From a checkpoint of a small transformer trained on Wikipedia: learned and rotary positions, a variant of Adam for these matrices.
Each number is 128 + 24 x the weight over its row's rms, rounded and kept within 0 to 255. Layers, rows and columns count from 0. The size above them is the row's rms in percent of the matrix's.

# layer 5 MLP up, 3072x768, rms 0.0351, rows 84-118, columns 640-703
size [104  96 100 100 105  96  97 106  97 101 101  94  96 101  98 108  88 114  94 101 103  96 100  88  99  89  95 103 104 103 101  96 112  95  98]
[[126 112 104 182 142 104 111 148 150 182 128 112 130 138 154 139 118 128 128 114 191 127 121 109 110 126 139 117 114 145 123  94 105 117 123 105 125  81 141 116 116 139 100  94 146  83 117 157 113 160 118 132 130 106 125 105 120 122 127 140 125 101 115 167]
 [130 121 104  96 104 143 114 147 136 120 118  75 128 136 153 112  69 142 133 139 132 146 106 144 111  90 152 128 164 146 125 138 108 122 127  91 115  92 137 106 118 115 163 144 124 113 121 173 109 119 148 163 150 144 176 151  85 112 116 139 140 115 168 156]
 [115 112 132 145 146  97 139 112 134  93 130  97 137 161  88 117 126 109 138 182 134 137 130 126 153  70 148 133 121 153 143 152 126 170 128 118 131 152 134 107 139 225 143 117  77 132 102 155 128 160  79 112 116 114 181 118 121 126 149  90 119 120  95 125]
 [154 159  73 145 120 125 117 132 151 121  99 107 142 117 122 124 137 133 128 114 144 129 157 170 127 139 107 134 123 119 148 112 103 160 120 153  88 120 139 134 124 143 144 150  95 136  82 157 135 121  98 165  55 114 170 131 124 116 143 151 136 102  97 113]
 [157 128 173 139 128 142 147  84 170 146 165 140 102 134 103 160 117 137 104 135  89 109 125  91 129  90  99  85 103 130 108 152 136 140 136  99 153 115 103 147 131 155  77 152 158 117 132 155 117 141 106 109 113 141 156 149 114 107 159 139  92 126 128 152]
 [ 77 152 133 150 148 105 153 148 101 138 122 166 163 128 151  96 104 146 116 104 137 129 109 104 122 138 117  89 132 115  87 109 117 156 133 101 187 110 158 113  90 152 135 158 143 155  64 123 105 137 142 160 131 111 139 138 109 133  85 127 121 124 123 117]
 [122 134  63 102 119 129 146 141  99 125 143 115 112 134 144 146 193 131 113 112 105 113 126 114  99 133 111 154 103 118 114  87 130  83 154 152 148 141 111  99  95 126 117 127  99 105 166 125 117 110 160 128 117 153 110 157 144 135 108 114  86 152 136 128]
 [134 155  86 123 109 154 169  97 113 109 146 124 105 138  86  98 139  96 125 136 121 162 134 110 141 152 102 124  48 165 137 184 119 173 132 127 140 143 149 106 118 141 163 139 116 108 119 115 146 126 124 114 110  99 108 151  86 136  80 114 150 125 146 148]
 [115 114 152 141 152 103 100 118 106 120 116  86 152 174 109 113 143 143 130 150 173  98 166 128 122 123 165 123 150 103 133 100  79 151 152 145 111 137 114  98 113 118 115 119  98 131 143 110 130 175 142 106 127 142 114 131 129 161  97 157  85 170 124 151]
 [114 144 120 143 102 111 135 144 140  90 157 123 143 154 133 154 145 125 134 164 177 117 114 108  98 129 115 116 125 121 168 121 101 135 157  91 113 141 160  92 122 148 108 119 121 116 154 140 123 117 111 176 114 128 131  99 175 168 134 119 142  99 188 141]
 [ 77 136 150 123 120 129 157 123 123 143 111 162 138 143 103 108 112  77 126 149  86 133 144 110 151 145 127 116 116 119 150 140 145  71 122  96 140 116 107 134 145 131 134  91  95 133 122 128 157  92 124 108 105 115 131  98 136 125 127 132 121 128  97 134]
 [ 87 125 122  81 156 118 123 108 146  74 117 120 152 108 109 118 108 123 135 126 110 117 164 134 125 152 126 101 132 139 111 151 112 100 160  94 130 141 134 134 124 123  71 113 144 154 130 121 104 123 139 138 121 159 123 152 118 109 122  83 143 108 123 137]
 [147 101 155  94 110 181 126 131 123 132 136 133 123 129 127 152 160  90  98 161 134 108 107 109 101  87  81 152 128 124 121 108 142 137 159 136  91  92 169 127 151 127 118 130 109 143 141 123 185 103  88 147 109 144 146 107 164 161 125 154 166  62  93 133]
 [106 119 106 131 101 118 134  69 120 124 125  96 128 118  78 174  99 103 121 147 123 103 113  92 121 123 107 117 124 149 150 128 147 136 148 121 147 142 107 130  99 145 115 129 145 101 150 166 153 128  94 111 141 133 153 107 142 156 158 140 134 137  89 145]
 [120 110 162  82 142 128 106 130 117 170 105 107 148 120  99 118  89 127 148 111 100 123 131  92  99  97 113 111 170 103 129 129 121 155 106 112 151 150  99 110 117 136 108 120 159 134 117 121  93 150 140 129 107 149 154 140 126 173 131 121 138  86 101 125]
 [128 112 150 104 142 131 162 115 117 120 129 138 175 117 101 131 160 133 133  85 142 133 115 128 148 121 138 105  98 143 124 118 103 146 164 118 163 155 114 105 131 105 102 115  83  97 111 134 110 137 128 131 100 132 111 162 122 126 125 153 106 116 100 116]
 [153 149 106 139  85 115 142 116 149 158 127 106 166 149 110 164 150 123 111 126 143 101 174 116 112 151 105 118 130 103 129 140 105 103  91  84 160 122 130 115 119 168 114  83 102 160 136 133 123  97 122  92 124 160 127 150 133 151 105 104 142  53 103 110]
 [159 126 122 106 131 142 140 134 141 129  90  91 148 115 133 180 148 161  91 132 137 139 134 132 129 105  92 123 124 128 113 167 150 224 117  96  73 142 126 140 112 134 129 114 136 118  90 110 151 155 108 127 146 122 150 115  91 137 143 134 131 153 123 117]
 [125 177 152 141 162 136 142  99 147 101 104 139 133 132 160 157 183 113 122 165 159  94 126 142  89 122 142 147 124 130 149 129  81 115 144 141 125 108 149 179 134 108 119 112 129 131 136 141 169 127  93 101 153  93 152 102 108 119 120 131 157 122  96 126]
 [145 134 145 108 151 136 163  90 116 144 134 134 121 135  85 113 137 141 141 137 128 108 104 134 141  96 146 172 104 131 167 128 160  90 147 147 146 111 112 122 155 135 132 113 155 174 180 133 115 136 144 149 130 140 128 136 120  77 125 130 146 112 150 134]
 [128 164 141 146 120 160 143  75 105 117 138 129 140 107 129 132 151 121 133  53 127  99 162 110 141  90  80 136 137 131  72 150 136  65 127 112 100 114 134 159 118 160 138 126 158 107  93 113 158 125  83  92 152 135 129 104 137 134 123 133 113 163 146 129]
 [145 135 148 154 121 148 136 163 105 115 147 139 107 125 113 125 122 116 107 140 132 155 115 146 114 114 120 143 136 106 154 126 162 143 144 116 149 111  96 138 156 134 136  94 156 132 136 155 134 131 118 139 117 109 101 138  97 122 184 108 163 104 124 103]
 [148 156 124  99 148  93 131 157 129  85 119 196 125 133 147 158 134 119 128  97 118 139 132 133 153 145 171 116 128  98 141 145 171 118 102 182 159 111 155 123 127 119 101 156 113 127 122 193 153 130 103 169 113 125 149 171 124 129 149 110 119  87 163  80]
 [159 147 121 172 148  89 133 129 113 123 120 128 114 119 125 116 129 163 123 138 151  97 149 119 168 140  99 113 142 170 116  96 173 115  83 126 151  96  94 100 150 134 126  96  95  99 162 110 121  99 142 148 163 126 137 119 115 147 138 130 135  90 191 149]
 [117 129 171 137 133 134 129 133 164  96  99 157 127 140 140 127 139 125 143 124 116 149 172 151 108 124 136 130 126 158 115 110  94 117 151 111 111 130  80 131 116 113 131 102  95 165 110 158 148 140 113 112  96 118 146 100  99 109 120  92 114 161 174 125]
 [156 148  99 105 126 117  97  93 153 138 167 126 110 124 141 181 167  90 161 114 136 141  98 140 139 118 175 154 153 144  98 153 130 132 181 136 101 115 140  75 134 101 180 121 146 120  84 152 105 109 150 142 133 171 101 126 105 131 138 119 111 165 168 132]
 [125 167  99 116 147 135 120 161 146 158 113  78 120 154 134 116 136 166 118 154 105 111 120 106 111 149 117 115 141  67 104  78 127 130 144 131  82 101  89 104 164 136 163 107 109  90 154 115 123  78 136  91 134 114 158  74 181 152 136 145 128 157 127  93]
 [114 129 109 122 116 129 134 115 155 106 165 172 158 115 117 108 140 168 112  98 152 128 109 107 142 147 183 157 137 146 121 133 111 146 144  84 132 160 109  68 132 134 120 158  98 142  97 123 159 103 150  96 120 201 168 150 119 116 107 149 159 100 131  89]
 [135 163 103 170 150 126 104  96  97 131 123 104 145 123 120 118 135 114 103 103  81 129 123 131 102 144 135 104 126 124 118 128  79 132 133 127 153 160 110 121 119  87 105 151 131 140 116 131 125 138 159 110 159 129 141 142 125 133 140 116 166 144 165 103]
 [145 178 120 131 124 155 134 124  83 115 133  87  91 109 145 135 121  91  89 121 106  98  91 130 122 122 125 144  84 121 125 114 133 110  97 127 134 119 160 130  73  86 172  51 147 118 100 137 133 150 174 154 148 142 106 130 110 112  78 154 101 185 137 119]
 [ 98 136 148 123 152 113 122 161 123 125 106 104 142 133 114  74 134 129 142 125 154 137 116  86 157 100 104  99  94  96 121 111 141 134 136 142 137 106 168 131  75 104 155 119 125 104  83 126 111 140 125 124 117 107  69 140  60 101 134 102 120 107 127 155]
 [118 110 166 138 134 118  77 117 139 119 109 121  88 125 161 139 113  95 155  92 122 157 129 127  72 149  97 154 125 113 116 149  84  97 109 128 164 128 123  96 136 118 140 123 104  97 134 122 150 134 143 159  91 141 117 172 102 108 145 159 161 119 119 154]
 [139 134 158 117 117 134 133 116 135 144 108 146 121 154  70 121  69 123 122 175  79 110 132  82 159 148 126 138 150 139 122  93 151 138 124 151 113  85  95 183 117  83  99 106 139 146 112 169 150 128 110 166 133  67 124 103 123 115 132 136 134 114 133 149]
 [154 148 167 106 147 173  89 116  99 122 120 128 126 115 112  97 144  79 141 125 178 145 116 164  91 100 119 152 117 132 130 120  90  89  98 152 128 122 167 119 172  87 129 136  97 153 144 101 166  89 111  85 151 168 146 128 123 125 121 133 120 115 142 100]
 [144 190 106 155 158 156 129  98  98 143 165 134 140 140 120 108  77 122  80 139 114 153 162  78 132 144 138 128 155 131  97 127 103 126 120  89 163 121 142 103 148 118 110 108 128 130  92 128  80 176 140 113 155 123 143 140 143 111 167 116 143 127 126 129]]
# layer 5 MLP down (transposed), 3072x768, rms 0.0351, rows 84-118, columns 640-703
size [105  96  98 100 104  97  98 104 100 102 102  95  97 101  98 106  90 110  95 102 102  97 102  87 100  93  95 100 101 103 101  99 109  98  98]
[[139 121 162 165 109 157 113 149 106 119 145 175 120 129 142 149 125 122 153 134 147 168  97  91 125 103 144  86 130 150 112 151 118 119 131 129 100 113 199 130 142 114 136 159 103 123 145 151  84  93 122 117  80 120 127  93 124 125 131 138 139 128 139  99]
 [147 143  90 134  96 112 127  73 140 107  99 178 150 155 174 124 123  81 144 144 107  83 121 146 109 129 129 144  96 134 100 157 126 111 112 130 120 118 156 101 117 138 116 151 130 133 131 114 134  97 123  83 166 121 155 153 151 118 123 126 103 146 105 140]
 [149 192 116 154 150 136 149 180  86 106 113 124 139 119 168 148 142 129 112 125 161 109 127  99 139 171 127  93 136 144 108 110 119 177 140 156 149 160 135 115 140 174 170 134 117 120  83  92  94 144 143 119 164 105 102  94 130 131  74 108 147 142 119 175]
 [139 135  95  91 155 142 126 134  89  49 128  86 117 144 128 144 136 119 114 123 130 103 136 165  97 122 157 151 148 134 129 135 157 113 146 118 136 106 158 162 129 108 116 114 118 106 156  99 130 132 131  93 157 151  92 104 142 133 125 175 154 143  97  95]
 [117 126 131 110 163 127 121 120 147 131 128 149 111 114 124  88 140 144 135 134 164 107 131 130 117 108 106 107  97  75 112 181 129  96 163 118 159 158 122 141 122 146  76 133 101 109 105 104 152 108 150  91 112 136 134  99 157 129 116 123 158 157 149  91]
 [160 126  83 100  89 104 105 126 123 136 171 134 145  64 111 119 126 128 106 112 110  91  90 127  99  92 138 160 123  86 147 124  91 161 125 111 143 109 108 130 142 120 113 142 101  91 121 146 130 181 136 121 125 146  85 147 110  99 129 132 154 191 159 149]
 [123 172 141 161 157 169 133  93 158 122 132 119 118 120 188 157 120 117 183 119 119 121 125 135 152 146 138  93 125 186 117  67 114 161 109 131 147 107 109 120 109 119 126  77 149 131 152 105 149 143  74 115 154 106 146  98 131 107 154 116 133 163 107 129]
 [117 150 132  83 114 159 126 115 119 108 126 122 129 124 126 128 170 157 128 136 143 159 148 150 166 137 136 131 101 160 148 102 130  96 120 141 135 187  93 176  89  91 130 103 134 163 120 126 142 173 132 143 187 144 118  91 145 128 103 114 133 149 133 114]
 [123 138 103 128 119 169 151 167 141 137 104 130  89 103 160 153 107 151 155 174 120 127 144 151 137 135  86 113 145 109 126  92 140 156 127  97 112 132 118 134  97 124 159  91 138 159 147 141 149 127 144 108 156  97 111 122 135  82 203 128 140 157  84 132]
 [ 84 125  95 105  91 144 146 139 163 115 145 108 124 112 111 130 115 127 130 164 120 139 112  90 102 151 118 120  95 111 122 143 130 160 130 148 137 140 132  87  89 147  99 122 137 143  91 158 122 128 114 125 135 141  84 134 116 109 126 163 118 108 137 141]
 [109 143 120 132 114 150  94 119 103  96 105 162 136 121 131 121 128 139 184 115 123  98 154 142 143 122 169  88 130 139  80  79 149 123 144 156 103 118 127 120 104 159 117 121 136 123 156 137 131 125 126 113 144 123  97  93 143 113 154 139  97 100 121 111]
 [128 144 126  99 120 107 107 142 111 128 105 140 105 126  98 131  93 146  81 117  89 196 144 140 102  96 152 161 129 123 155  92 132 153 149 145 106 149 133 143 106 119 122 137 130  90 159 100 113 125 171 117 130 154 119 172 122 107 107 182  99 137 129  91]
 [115 134 175  87 123 130 148 124 102 105 126 124  86 133 137 129 145 136  97  92 157  99 163 156 118  60  94 151 174 129 108 110 109 135 148 122 125 148 139 150 156 138 158 108  84 125 127  80 127  88 150 107 149 142 143 158 115 154  95  88 163 123 175 143]
 [145  88 137 139 154 140  99 133 138 127 110 130 130  69  99  97 147 160 143 142 124 135 171 126 151 129 105 158  80 127 104 139 128 106 165 148 152 130 107 152 157 176 125 113 113  92 152 139 143 122 145 165 151 151 123  86 172 132 117 126 125 136 162 125]
 [ 76 111  94 147 145 109 205 100 109 129 121 121 137 124 125 138 120 123 124 107 116 161 149 152  84 101 122 151  83 160 110 141 159 143 146 148 106 122 102 162 132 125 131  96 131 144 137 134 104 125 114 130 117 139 102 151 151 107 113 140 112 165 139 133]
 [122 111 108 136 130  80 160 112 102 104  44 109 107 141 104 161  47 109 109 167 149 115 146 124 152 137 143  86 136 105 107 170 114 147 135  80 153 107 122 172 122 142 102 116 107 112  98 151  83 143 110 140 126  94 157 170 187 133 105 129 107 179 138 124]
 [ 98 156 145 109 120 146 154  99 124 164  83 109  84 144 108 128 161 119 125 123 134 121 132 127 157  85 145 102 137 131 153 146 126  95 117  92 145 156  78 101 130 114  99 157 142 104 124 165 131 166 157 148 109  78 146 113 122 190 122 125 111 173 155 121]
 [157  90 143 118 159 146 133 102 127 119 139 136 130 130 132 114 131 159 148 128 118 152  74 133 111 123 129 139 134 220  85 145 141 107 141 134 135 149 168 113 152 113 114 141  94 183 170 128 119 118 166  91 134 157 148 101 125 153 108  82 144 139 185 120]
 [120 176 124 181 136 146 148 144 157 143 109 103 141  67 120 142 126 113 117 143 129 160 164 119  84 152 136 169 138 101 197 114  83 134 123 134 146 122 119 144 126 145 125 128 109 130 130 145 115 144 147 176 141 159 173 133 128  92 101 134 120 128 159 107]
 [112 128 133 127 108 100 121 167 101 119 110 160 158  92 143 113 122 119 128 137 105 101 128 124 105  86 131 135  69 141 156 140 145 135 160 128 113 105  87 107 152 102 116 136 153 164 158 148 133 138 127  83 121 168 129 146 123 101 153 133 111 133 135  80]
 [140 111 124 128 137  86 153 141 120 115 143 185 163 129  87  89 103 105 181 154  83 107  91 127 112 158 170 130 133 143 142 148  98 130 121 150 107 139  67 131 120 109 122 108 119 108 131 125  95 119 131 129 156 150  61 141 131 102 177 142  81 131 129 171]
 [150 125 112 151 137 122 146 106  75 143 144 183 123 148 137  97 126 152 124 141 125 123 120 182 133 147 126 119 141  82 140 124 126 120 102 115 102 155 104 102 126 151 151 115 118  91 141 146 115  93 152  92 161 177 131  96 149 128  75 125 160 111 134 140]
 [103 154 156 162 160 132  99 154  92 142 148 121  99 110 136 162 119 166 135 145 112 127 105 126 115 121 105 137 143 137 114 110 135 107 145  98 133 122 143 134 151 157 169 140 134 123  91 101 121  98 180 126 152 133 140 121 124 139 138 121 121 105 119 127]
 [137 144 128 124 109 148 136  92 121 107 105 183 167 101 139 123 101 112 105 165  81  93 188 107  85 159  85 140 110  99 127 131 112 118 123 146 131 114 138 108 149 140 116 122 129  96 150 166 117 110 147 162 130  94 160 153 115 160 174 148 121 110  95 114]
 [145 131 110 139 145 110 105 146 166 142 146 160 146 181  85 104 142 119 170 130 120 108 107 154 149  94  81 124 111 133 173 150 106 141 123  89  70 152 152 139  92 166 119 114 152 145 132 132 169 105 132 206 137 111 123  74 125 109 106 178 161 139 100 147]
 [176 130 134 106 138 160 158 134 120 124 118 127 156  81 171 130 107 145 136  82 152 114 168 175 169 165 115 147 152 120 115 143 169 110 135 129  65 100 125 150 123 157 122 185 108 161 109  78 127 126 175 126 120 140 136  99 132 128  94 128 128  88 141 138]
 [121 119 110 136 107 149 112 112  82 117 120 135 114 157  82 108 130 143 120 143 130 134  73 113 176 117 103 112 126 141 138 134 129 104 153 126 158 193 124  70 110 112 163 112 135 123 105  88 143 144  87  81  77 119 135 148 114 140 120 127  98  99 138 128]
 [153 151 106 183 129 133 123 139 139 146 119 132 154 100 109 126 116 122  98 122 134 162 147 114 139 104 152 135 139 153 144 124 138 149 141 166 146 147  85 128 103 160 144 144  70  89  63 152 161 160 143 112 127 106 135 160 118 139 139 150 110 122 118 126]
 [124 143 130 104 143  93 130 138 138 112 116 130 112 138 116 159 115 156 139 105 135 120 126 141 153  89 106 103 123 117 170 131 104 177 141  69 173 126  97 133 135 115 130 132 100  84 132 144 135 143 107 160 121  82 140 140 101 138 108 156 133 173 119 116]
 [132 115  96 107  84 135 122 116 127 128 117 100 126 157 117 124 142 103 149 152 162 137 129 137 125 162 146 116 140 145 137 114 114 137 124 100 108 174 126 131 120 146 129 108 111 135 136 125 189 145  88 122 137 150 111 150 114 107 134 130 123 179 173 119]
 [ 87 127 139 120 164 145  80 109 160 120 109 134 149 113 147 105 173 141 126 136 124 117 126  97 112  90 109  92 154 111 108 162 132 127 118 146 125 104  95  81 113 141 134 157  87  87 121 120 100 111 137  96 140 115 107 114 132 161 139 142 120  79 125 145]
 [113 104 136 165 114 148 148 134 104 102 128 181 130 124 122  96 150 114 127 105 137 123 140 138 110  77 182 128 113 114 153 124 167  96 149 144 134 154 146 116 145 136 112 118 138 132 151 105 152 134 131 102  99 132  86 134 115 143 131 123  99 152 149 112]
 [129 134 135 147 127 102 153 159 107 139 150 103 151 141  97 116 144 159 141 167 120 152 148 101 163 166  93 152 104 113 147 110 129 104 122 114 131 101 100 170 111 100 131 128 116 160 154 120 162 107 174 114 126 107 108 132 148 110 141 174 166 126 150 128]
 [156 131 150 156 122 154 144  88 158  78  84 120 142 118 133  96 119 139 109 121 128 104 164 125 119 125 134 127 103 115 171 155 119 129 119 149 138 180 131 100 106 123 141 152 153 162 111 120 164 100 142 162 117 135  95 128 136 122 123 105 115 138 124 137]
 [153 161 145 146 130 111 135 144  97 132 147 115 152  90  80 156 102 120 151 104 129 111 143 125 151 109 142 123 113 103 108  91 162 116 135 149 112  95  99 142 103 158 168 131 182 102 122 106 130 134 129 117 104 144 158 155 107 182 111 122 108 103 149 124]]
# layer 5 MLP gate, 3072x768, rms 0.0351, rows 85-119, columns 640-703
size [ 94 101 103 104 100  96 102 102 103 104  96  98 102  95  98  91 101  98 101 102  93 104  88  97  91  95  99 103 103  97  99 101  98 101  99]
[[ 87 123  96  99 139 134  88 143 132 167 155 132 123 100 161 139  88 140 137 105 134 115  96 111 184 145 145 175  96 112 140 134 145 129 124 117  83 154 118 126 105  94 158  93 126 104 168 148 108 102 156  78 101  94 139 150 112 137 126 123 128 136 133 124]
 [ 94 135 115 115 128 191 110 119 124 128 123 140 170 142 112  86 146 129 135 138 118 122 111 150 116 106 129 104 107 144 104 146 124 131 169  93 145 166 150  93 184 106 146 152 136 139 169 109 117 142  96 155 137 119 147 106 135 135  58 157  90 111 143 124]
 [107 173 102 167 143  99 179 179 103  92 128 132 181 142 163 142 122 104  97 176 132 104 144 122 135 134 107 161  96 114 118  78 111 114 157 116 142 156 130 121 162 164 135 126 138 135 125 141 122 126 173 172 147 140  88 124  83 119 113 135 126 138 117 185]
 [112 139 142 123 108 116 146 144  83 150  84 136 121 115 166 125 133 130 116 106  65 122 136 134 158 150 158 176 115 138 130 101 163 106 159 111 153 133 177 162 132 142 150  92 186 158 144 111 137 149  81 156 138  82 145 151 131 128 162 156 112 173 147 129]
 [118 133  92 118  92  91 119 122 164 167 112 113 137  84  95 118 117 159 116 127  93 146 115 127  79 142 161 119 131 131 112 137 157 156 149 140 122 147 141  96 125 112 163  81 121 143 139 185 167 184 169 185 115 172  89 143  91 116 128 126 133 136 164 102]
 [114 139 101 151 139 168 180 143 140 127 149 125 173 130 176 141 133 125 158 172 117  78 114 107 131 125 134 147 118 100 129  98 130 106 147 159 103 150 146 156 106 140 151 123 121 123 134 135 137 139 137 117 134 118 138 138 119 164 149 144 142 153 125 123]
 [116 165 122 179 113 155 146 135 113  84 147 165  79 132 123 128 147 147 147 116 150 108 100 152 122 176 113 140 105 151 123  91  33 113 125 140 135  77 157 171 105 117  92 172 151  83 155 121 166 138 139 117 162 119  90 116 115 120 109 160 144 134 133 153]
 [127 130 118 134 160 176 120 118 119 136 180  85 129 143  86 130  91 163 131 128 138 133 113 130 150 130 132 128  89  94 154 154 126  85 142  88 139 118 153 126 157 135 133 140 134 117 179 160 141 117 100 127 128 118 103 128 140 158  95 136 115 111 170 137]
 [126 152  91 127 120 130 142 183 148  82 152 136 116 150 123 122 166 134 145 148 115 181 130 143 126 150 125 175 125 117 142 106 129  99 132 164  97 116 141 197  98 138 103 121 125 114 150 114 134 107  90 158  95 122  80 125 127 133 127 115 117 155 161 138]
 [135 164 118 108  90 118 134 152 129 172 107 157 114 128  91 111 142  85 122  89 106 151 124 134  84 116  69 143  82 145 111 149 112  98 122 136 143 118  84  89 133 152 150 168  54 119 149 135 136 157 121 145  84 127 114 136 147 123 113 158 134 114 106 157]
 [145 149 146 145 120 131 117 179 161 117 141 178 144 175 155 112 135 132 125 103 139 124 151 102 142 114 112 105 130 121 127 167 124 112 116  97  97 105 150 125 137 141 133 139  96 148 160 107 124 132 139 155 104  68 111 130 104  88 105 130 162 117 117 138]
 [161 151  85 114 103 153 105 143 168 102 149 127 138 126 111  96 115 102 116 125 178 161 145  94 129 124  68 123 148 164 117 166 125 140 138 111  98 120 117 152 114 111 113 167 140 116  93 104  85 146  96 126 150 117 163 106 106 101 128 156 148 130  85 107]
 [117 123 158 173 134 188 118 122 121 131 150 116 154 122 149  76 142 160  99 127 119 135 138 117 172 133 130 133 164 156 130 169 175 145 129 134 146  90 144 173 144 141 120 168 117 101 120 127 147 150  86 130 109 131 161 146 133 132 115 137 104 134 176 104]
 [145 170  92 157 153 106 150 118 164  91 182 104 139 184 121 134 143 146 101 163 136 101 142  98 167 105 156 151 128 132 176 125 102  70 146 111 142 134 133 101 164 141 168 131 123 102 141  94 110 134 134  99 124 115 105 119 117 131 109 100 155 109 118  97]
 [ 97 150 139 136 104  99 144  91 111  79 165 134 118 152 124 153 118  83 134 145  81 122 141  99 121 115 115 152 134 165 187 133 183 121 163 152 140 147 139 135 140 103 136 111 113  72 182 117  99 173 143  99 121 138 141 148 130 117 118 126  98 157 175 123]
 [100 122  89  99 146 114 155 130 118 153  96 137 102 142 134 133  95 124 216 144 116 134 117 148 132 118 104 154 121 139 128 143 158  88 158 140 152 126 133 103 144 127 129 135 155 115 118 161 115 130 123 155 115  91 156 151 147 158 111 111 159 130 117  94]
 [125 135 124 136 124 140 116  72 142 144 151 145 125 165 119 106 126 125 131 169 137  82 152 125 150 125 106 139 105 117 136 127 120  87 148 123 150 110 115  75 136 123 129 148 112 139 174 110 100 130 106  79  95 121 168 135 149 143  84 137 145 123 150 170]
 [142 118 134 117 140 115 161 134 176 113  96 122 100 126  97 139 133 151 104 107 160 148 113 123 156 112 144 122 170 161 165 123 196 116 117 127 141  72 146 130 130 122 146 152 108 110 117 141 127 141 131 170 127 142 120 150 104 144 145 111 135 140 125 123]
 [126  98 110 125 136 138 148  80 118 112 134 126 134 150 129 109 131 127 163 118 156 154 126 120 123 147 135 150 161 140 119 133 105 112 100 136 119 137 101 128 119 107 115 135 145 125 157 149 141 175 138 109  97 107 145  99 165 181 123 127 121 105 143 131]
 [147 113 108 116  77  88 196 124 127 119 113  91  89 115 128 118 138 174 162 156 139 119 161 120 152 143 133 182 118 145 154 114 145  76 159 118 116 124 123 130 165 113 127 129 137  82 144  88 103  80 118 141 137 136 132 141 173 149  97 121 160 126 104 109]
 [150 135 108 151 147  99 139 135 105 126 134 177 164 132 126 144 135 105 179 129 124 134 149 128 147 153 144 128 142 100 107 118 142 104 102 131 153  69  89 146 177 133 105 141 133 110 131 105 134 102 100 133 170 118  92 145 119 119  79 169 121 104  81 142]
 [115 109 117 155 153 112 121  78 143 114 156 123 131 168  94 152 158 133 138 132 144 127 171  73  89 103 105  99  99 113 110 127 133 147 147 121 107 131 126  97 145 130 105 104 122  97 165 155 111 107  94 145 123  71 114 120 143 112 150 129 148 140 135  99]
 [129 129 146 136 137 133 144 137  86 148 119 160 145 120 118  96 136 134 105  52 109 127 143 159  96 115  96 155 142 155 134  95 132 114  98 127 124 124 135 104 144 133 119 131 144 135  85 111 116 154  58 136 140 108 121 123 163 138 168 106 146  83  93 154]
 [112 131 117 104 155 155 106 117  56 139 119  91 117 113 138 114  94 143 200 111 133 143 118 102 127 191 148  86  93  98 113 121  95 122 176  63 107 126 123  80 145 110 135 121 123 140 128 118 102 135 155  65 105  95 118  98 123 120 126 116 129 124 120 144]
 [157 161 171 169 154 149 153 108 136 140 118 156 109 133  83 133 128 143 110 139 144 135 103 140 120 141 103 104 147 106 132 115 143 126  89 147 139 174 107 161 141 141 113 120 154 141 166  91  30 133 149 135 122  90 159 138 136 149 139 161 161 149 135 171]
 [106 117  73 162 109  88 169 135 120 133 127 127 124 116  92  96 127 149  89 118 166 149 161 152 123 118 115 140 108 109 127 122 134 124 178 127 138 128 145  97 179 130 123 178 153 133 122 109 143 170 108 133 105 114 130 119 142 147 142 124 157 144 101 142]
 [163 137 151 123 107 131 132 134 154 117 173  97 113 191 144  93 177 105 151 148  89 110 114 156 115 136 132 156 148  96  86 112 133 121 142 151 138 118 115 143 124 114 137  92 115  87 156 114 103 140 130 146 141 110  93 127 139 117 108 109 111 179 178 127]
 [139 170 122  92 135 138 130 127 118 111 100 166  92 154 138 158 122 117 114 159  96 140 107 123  78 116 175 123  93 133 172 124 153 149 137 129 124  68 142 134 131 145 126 107 130 123 158 126 153 139 113 138 124 141 107 142 155 111 169  80 116 149 205 114]
 [141 100 117 146 116 141 146 114 115 190 135 143 109 158 133 119 111 109 154 113 159  85 120 103 165 145 160  96 144 128 169 131 154 150 150 172 155 163 133 139 118 133 137 124 131 152 143 141 126 139 119 123 142 137 130  77 104 139 128 159 113 136 129 146]
 [109 179 155 106 174 124 151 130 100 150 119 105 122 162 117  96 139 117 101 120 120 104  91 170 135 125 127 176 132 124 116 168 170  94 194 170 150 134 114 138 164 130 134 112 155 127 119 176 115 133 112  77  74 101 169 118 119 142 117 182 115 101 128 140]
 [131 179 118 123 122 155 152 132  90 106 159 142 125 143 101 100 132 127  80 147 133  99 116 141 110 128 123 141 120 111 153 124  97 137 104 142 194 130 150 154 150 102 120 126 135 122 139 125 137 127 119 112 139 102 116 122 134 164 127 126 156  70 147 166]
 [100 123 142 123 127 122 130  95 105  85 127 130 109 116 116 145 131 116 156 105 155 138 128 109 156 105 169 145 129 176 169 119 117 113 134 144 124 142 171 125 152  89 160 144 130  74 119  97 108 142 119 145 171 122  87 106 126 123 140  87 103 125 102  98]
 [115 162 142 140 131 139 155  90 178 131 112 155 122 135 102 114 121 125 102 164 126 173 128 123  78 185 108 137 162 153 201 121  91  94 150 100 113 140 106 118 118 142 108 103 108 117 158  86 124 134 102  94 165 135 132  97 134 115 131 168  90 158  92  76]
 [148 120 108  91 148 126 118 165 118 137 102 122  69 140 123 125 141 120 142 136 168 136 112 134 129 138 121 118 133 137 106 132 108  87 142  98  98 101 104 129 111 127 124 181 135 130  81 120 104 136  95 147 129 108 153 143 135 153 125 124 123 141 132 156]
 [130 152 138 110 135 138 119 148 102 141 107 142 129 111 128 141 137 118  98 140 115 145  98 120 155 111 113 135 115 155 136 144 133 188 155 126 138 153 130 124  84 155 138 114 128  86 133 125 133 124 115 170  94  86 133 141 128 109 138 108 130 164 125 104]]